From a checkpoint of a small transformer trained on Wikipedia.
Training: a variant of SOAP for these matrices, 1231M tokens, 4696 steps.
Each number is 50 + 15 x the weight over its row's rms, rounded and kept within 0 to 99. Layers, rows and columns count from 0. The size before them is the row's rms in percent of the matrix's.

# up: layer 2 MLP up, 1536x192, rms 0.178, rows 782-798, columns 0-95
# down: layer 2 MLP down (transposed), 1536x192, rms 0.151, rows 782-797, columns 0-95
up782 108:91 35 50 49 27 22 70 45 47 41 42 68 36 46 59 55 40 51 60 39 44 62 57 59 69 39 44 56 79 52 53 39 19 42 31 61 60 48 37 75 50 26 38 68 37 66 66 58 23 65 31 43 62 33 23 46 54 56 27 51 55 74 68 81 56 58 32 24 49 29 48 38 42 51 43 48 60 55 56 60 39 49 59 46 42 36 52 67 39 22 37 70 63 39 22 64
down782 093:35 67 28 38 56 27 43 44 65 53 52 49 37 30 52 35 45 56 42 37 55 35 37 35 47 60 00 54 31 37 70 71 49 60 44 10 58 48 41 22 51 59 53 43 35 26 50 49 46 25 66 35 51 38 48 44 59 46 48 53 63 44 71 52 61 72 22 47 27 27 60 64 57 30 29 55 50 25 46 49 64 43 53 14 66 51 54 52 60 50 38 29 47 37 27 45
up783 107:51 76 58 62 65 85 71 77 74 52 48 83 37 60 31 55 62 56 54 63 47 50 58 66 47 72 04 61 60 54 73 40 36 25 67 72 37 42 61 28 57 53 42 51 64 35 31 48 26 52 44 56 55 35 62 59 54 63 47 42 42 41 57 22 54 72 47 46 71 37 63 69 30 67 68 39 73 20 58 44 67 66 47 50 51 74 40 50 60 50 31 18 55 40 23 47
down783 106:64 44 56 51 36 54 68 46 63 25 79 52 51 75 16 27 67 62 44 43 45 39 60 45 68 47 57 42 83 50 66 83 24 47 59 58 44 51 65 35 47 17 68 48 38 60 59 61 57 38 44 40 62 64 39 40 57 44 41 59 55 91 57 52 64 28 42 68 47 25 47 62 56 32 18 55 66 39 66 36 46 28 29 81 20 67 46 47 22 67 51 25 60 44 51 39
up784 100:16 48 44 62 51 46 56 34 56 66 42 55 59 37 68 35 41 58 53 68 69 41 44 53 56 46 46 28 47 39 27 53 66 40 51 32 58 36 28 54 75 47 50 42 58 63 44 65 39 69 37 37 53 53 45 35 36 55 58 23 84 59 60 54 76 44 36 39 73 73 56 43 60 61 34 64 60 35 50 28 59 41 40 42 74 41 52 57 34 62 27 54 77 38 43 47
down784 110:64 64 52 57 42 63 44 44 51 57 52 51 54 56 72 59 54 48 49 36 92 77 70 47 71 42 43 63 40 50 75 35 26 72 29 38 50 61 15 53 48 53 40 39 81 50 64 71 72 46 39 35 14 34 80 54 56 67 44 74 58 36 63 50 34 45 67 30 42 57 28 41 33 65 65 38 58 76 40 60 55 28 76 83 44 46 36 58 28 52 57 44 82 57 29 48
up785 101:69 59 40 33 22 36 62 73 53 42 26 41 34 74 49 67 51 67 35 32 73 56 34 29 39 72 43 55 40 21 51 88 54 10 39 52 43 43 46 52 52 48 39 46 43 21 50 53 53 39 52 49 47 31 42 33 34 69 46 35 10 39 30 58 55 65 79 35 48 56 67 37 55 53 46 41 58 57 75 49 54 73 57 64 68 45 52 61 38 49 48 48 51 29 41 38
down785 103:62 30 58 43 42 36 73 12 62 59 43 36 49 59 55 64 56 57 31 74 35 59 61 37 50 47 43 46 69 46 45 65 46 56 48 56 50 45 41 48 44 52 72 53 87 62 58 51 55 68 55 65 60 79 54 67 39 36 41 62 53 63 50 27 45 46 17 74 51 69 49 40 80 44 42 36 47 52 54 38 42 63 35 64 34 68 46 08 39 57 55 41 47 26 53 45
up786 109:51 30 61 65 58 36 73 68 57 73 65 14 61 55 73 55 62 56 54 48 60 36 66 48 54 30 59 63 32 47 27 46 41 68 30 30 56 71 36 44 34 24 44 46 56 54 70 58 32 54 61 51 51 60 58 32 82 35 24 40 65 77 53 02 45 48 68 22 52 28 42 31 51 72 67 46 34 63 52 32 84 66 32 39 45 35 73 58 44 40 39 29 39 40 41 54
down786 104:70 62 36 60 36 43 50 62 52 60 55 51 66 32 44 56 64 67 26 77 63 39 42 49 42 69 47 10 64 46 81 34 27 69 58 43 42 45 31 33 45 69 44 20 50 60 39 43 20 43 51 54 46 64 44 37 68 37 55 50 27 59 52 29 44 35 59 78 52 68 44 43 54 54 51 43 63 29 47 52 24 47 55 58 42 44 60 50 33 55 43 54 43 60 55 45
up787 104:46 23 79 56 44 64 38 34 56 61 50 35 57 78 43 61 33 26 51 56 62 34 65 25 55 72 83 19 41 35 52 42 58 67 62 61 38 37 49 51 40 53 40 60 41 62 61 46 68 52 88 53 47 52 50 67 46 47 38 42 64 41 54 11 40 61 50 49 71 65 54 32 27 35 29 35 45 43 51 41 83 64 63 58 45 36 40 50 84 31 58 60 66 44 62 79
down787 102:69 57 80 54 55 34 00 49 53 42 45 62 58 28 33 45 56 52 39 41 25 28 63 66 27 66 68 46 40 69 31 42 21 92 46 51 52 34 44 53 43 55 70 78 55 55 51 47 50 37 51 58 19 35 43 64 22 41 41 39 54 40 58 66 61 78 52 82 72 53 39 78 43 56 61 45 51 43 35 55 53 55 56 27 44 47 45 66 36 43 07 42 83 54 46 38
up788 093:43 45 83 34 58 32 45 39 56 44 75 65 36 35 66 54 44 51 34 60 54 46 41 43 42 19 64 29 65 41 55 59 29 41 43 79 67 57 51 37 54 60 47 43 41 51 38 45 18 52 64 51 54 63 60 22 53 47 49 43 74 47 82 66 57 67 71 49 43 61 49 16 41 36 59 25 38 73 75 36 60 61 47 32 42 46 51 38 65 89 64 84 67 52 08 59
down788 098:45 64 34 48 37 52 55 47 52 61 28 57 51 77 65 69 53 67 41 44 28 45 36 49 26 50 66 70 72 58 44 47 63 62 74 54 31 75 45 69 54 42 57 70 73 37 41 49 61 49 42 30 32 46 57 48 52 65 44 42 64 62 25 52 54 39 16 54 37 55 47 46 69 51 30 76 36 45 57 57 41 37 17 77 70 59 30 50 60 44 54 25 44 62 70 48
up789 093:52 48 62 69 63 24 31 38 57 71 62 50 28 47 32 75 70 37 44 59 36 70 78 60 73 67 30 56 20 48 56 40 48 68 49 47 81 79 44 70 58 56 57 80 48 53 53 51 70 65 41 38 23 58 45 42 16 63 28 66 55 22 66 45 44 56 55 42 60 48 50 50 56 23 53 53 55 51 49 41 46 73 76 38 52 59 36 59 17 51 67 61 75 47 30 56
down789 095:59 50 47 29 52 39 57 45 23 56 51 45 64 39 41 31 48 60 38 50 35 50 48 61 31 35 69 70 51 50 48 44 47 41 68 48 31 21 48 33 59 64 87 71 69 33 82 59 48 44 27 54 54 48 65 50 68 81 48 38 46 58 20 36 68 67 14 60 35 50 35 43 53 56 60 54 61 57 48 55 39 29 50 41 62 70 73 44 41 46 61 52 64 31 74 35
up790 100:41 46 53 42 53 71 48 62 70 40 20 52 44 55 45 46 81 49 19 45 38 44 44 71 57 33 64 48 44 52 41 59 66 33 52 47 74 42 69 31 43 71 27 47 53 70 71 62 54 32 43 54 24 68 42 48 54 59 77 56 38 75 47 54 44 65 75 44 37 38 29 56 38 67 39 45 46 20 86 50 57 68 30 58 25 31 24 58 68 49 36 34 27 51 53 57
down790 103:49 66 56 59 52 58 71 74 27 54 52 63 32 53 76 27 44 26 42 43 54 49 22 71 62 57 45 59 61 54 59 60 46 54 25 68 61 45 63 45 57 51 73 44 57 34 69 43 32 58 46 29 45 48 63 66 69 25 28 32 43 48 61 64 74 43 63 41 41 71 50 66 73 35 58 42 52 83 45 35 65 63 48 42 68 65 88 62 69 75 29 60 38 51 75 25
up791 097:52 66 50 52 60 58 40 39 28 58 43 46 60 59 47 54 49 84 61 28 63 49 58 06 55 44 58 16 73 37 71 51 35 12 85 67 48 47 57 65 72 62 46 54 36 42 60 26 64 61 38 54 54 74 68 38 35 30 43 47 42 63 44 44 50 31 30 59 72 51 56 61 40 59 58 45 75 40 57 45 46 61 61 51 42 45 64 17 60 44 36 84 59 39 44 71
down791 100:35 60 08 39 60 39 42 38 56 54 16 21 46 37 67 38 57 49 68 50 10 46 37 56 51 67 27 41 50 01 50 28 56 40 46 63 22 20 56 42 77 41 35 35 51 48 55 64 39 41 62 57 51 50 66 65 72 63 55 56 37 40 24 25 50 31 53 49 43 40 54 89 55 56 46 66 59 64 65 37 30 58 69 37 78 40 60 08 52 52 49 47 81 34 44 55
up792 100:36 40 38 41 78 51 43 63 48 55 20 45 06 55 48 49 60 37 72 46 54 34 37 47 46 47 57 50 49 29 43 44 66 57 46 56 56 60 25 37 30 29 39 85 57 45 43 58 53 33 66 42 19 67 32 40 55 64 24 53 70 55 67 65 54 75 22 43 52 58 45 53 39 65 66 61 78 26 65 45 48 51 44 48 75 46 62 37 51 50 78 37 48 41 58 67
down792 102:42 31 85 28 87 36 38 66 45 55 53 53 58 59 55 30 56 56 44 35 53 40 43 56 35 43 35 61 55 47 40 51 35 57 74 50 42 76 17 68 40 51 54 76 51 42 53 44 44 59 24 53 55 28 45 50 65 41 40 28 63 63 70 45 51 84 38 37 29 58 80 37 31 48 47 79 55 49 31 13 15 60 61 59 50 73 52 50 32 38 56 53 58 61 57 42
up793 098:66 54 48 41 35 55 15 64 60 53 42 45 58 34 45 38 70 21 55 35 27 52 66 33 79 40 32 52 80 18 43 51 67 36 43 61 72 59 28 50 57 65 49 49 26 64 31 53 34 54 56 61 64 42 60 45 71 35 62 50 33 55 57 54 75 51 59 55 46 55 39 50 43 86 42 43 47 44 58 42 96 54 56 81 61 51 70 68 56 64 51 44 53 47 60 63
down793 106:45 39 68 38 36 52 26 46 64 69 32 47 77 58 68 75 34 54 66 58 47 68 54 47 53 41 49 36 29 68 45 62 51 52 33 30 76 58 52 62 66 57 27 35 57 48 61 29 22 67 53 48 28 41 71 49 29 53 59 50 56 41 36 50 41 39 48 28 43 47 70 33 38 52 59 55 38 50 63 40 82 59 47 57 79 27 47 28 30 50 36 61 19 47 64 22
up794 099:61 49 73 55 81 53 30 58 50 73 50 44 34 72 75 65 26 41 45 65 20 48 09 37 59 19 51 33 54 69 43 60 65 63 46 64 24 72 39 25 56 54 39 25 76 70 44 59 60 72 66 35 44 57 49 54 65 51 48 47 33 60 59 33 41 65 60 32 05 39 74 40 37 53 60 44 25 65 33 29 49 49 45 67 40 49 57 52 41 72 62 45 37 34 55 50
down794 087:53 41 44 59 42 25 41 45 44 69 38 55 26 24 27 75 60 33 58 59 48 26 38 48 37 31 50 81 43 53 37 32 34 27 99 58 46 51 35 55 80 47 68 25 80 18 53 59 48 38 63 54 59 48 29 55 22 61 49 37 35 65 54 56 37 52 61 34 44 40 61 48 74 61 74 51 57 77 21 39 40 69 58 46 51 64 46 55 47 28 49 43 39 43 09 49
up795 093:34 39 77 48 66 74 58 56 65 55 31 75 45 39 62 35 58 49 62 51 50 45 65 42 47 48 33 62 37 18 31 25 43 74 50 69 54 64 34 44 44 49 36 69 43 44 67 25 64 64 42 46 56 25 41 49 75 33 34 55 80 07 63 46 44 46 63 24 28 51 73 48 39 27 81 53 60 48 69 52 34 69 35 45 60 61 30 70 43 40 65 72 39 40 60 50
down795 088:99 67 36 17 76 36 45 33 45 58 49 66 86 51 25 55 32 68 60 47 39 60 27 79 74 60 56 52 51 25 54 53 48 52 28 50 65 51 64 54 43 55 32 63 55 37 35 69 66 46 58 41 54 75 67 60 15 55 88 57 38 68 43 62 55 57 61 56 54 30 26 60 62 46 26 55 64 34 55 44 46 31 65 64 41 34 37 37 49 56 45 45 29 31 42 59
up796 103:64 34 49 51 97 57 44 30 36 51 56 30 24 12 42 65 83 69 49 42 44 70 54 59 52 44 50 46 29 38 62 47 35 38 63 46 53 63 64 58 75 55 36 32 43 49 42 36 54 68 54 63 77 32 63 66 31 52 58 53 55 37 43 31 62 50 56 42 32 62 62 50 36 47 31 61 33 51 78 13 33 39 62 43 59 49 74 70 39 49 51 38 57 49 57 32
down796 091:73 47 45 43 50 58 55 49 58 72 48 65 19 61 54 40 62 47 39 35 72 39 43 46 40 66 42 52 80 39 39 49 31 34 37 79 70 28 53 44 31 66 57 62 75 74 60 58 51 72 67 36 68 60 45 38 89 35 57 46 71 66 58 74 60 61 60 49 47 49 48 52 75 35 31 45 31 18 48 43 20 46 19 61 56 70 46 39 30 45 17 64 52 36 42 65
up797 097:57 49 53 68 74 36 52 46 64 67 43 66 48 44 58 57 16 75 60 48 44 19 60 54 40 30 44 14 53 46 64 67 54 40 38 52 73 42 54 47 49 25 68 72 36 51 25 16 63 69 46 50 75 36 48 60 38 37 18 52 84 32 20 61 36 73 54 65 63 04 54 48 67 12 38 36 55 57 32 72 41 42 47 36 48 31 31 53 45 64 76 59 53 43 63 31
down797 106:58 61 13 54 61 46 65 61 61 41 74 40 51 52 36 34 25 60 66 65 44 81 56 45 34 64 65 73 59 47 55 30 31 48 69 29 37 52 43 40 36 51 35 36 63 60 48 38 63 41 69 36 56 82 62 35 51 24 64 65 39 56 26 39 41 59 38 49 44 71 44 37 45 53 45 47 46 52 52 59 44 55 40 42 39 60 68 48 61 33 74 46 59 40 31 29
up798 096:56 33 63 44 33 38 55 71 65 46 64 77 43 41 40 36 27 34 49 28 41 53 35 46 50 57 51 96 53 61 61 58 64 46 41 35 31 38 59 56 52 55 68 55 37 46 47 40 59 76 35 50 19 28 54 44 75 43 38 33 45 38 49 73 58 30 77 45 62 74 60 37 27 60 47 59 55 45 62 42 47 58 43 58 73 37 37 60 35 28 22 39 30 48 43 34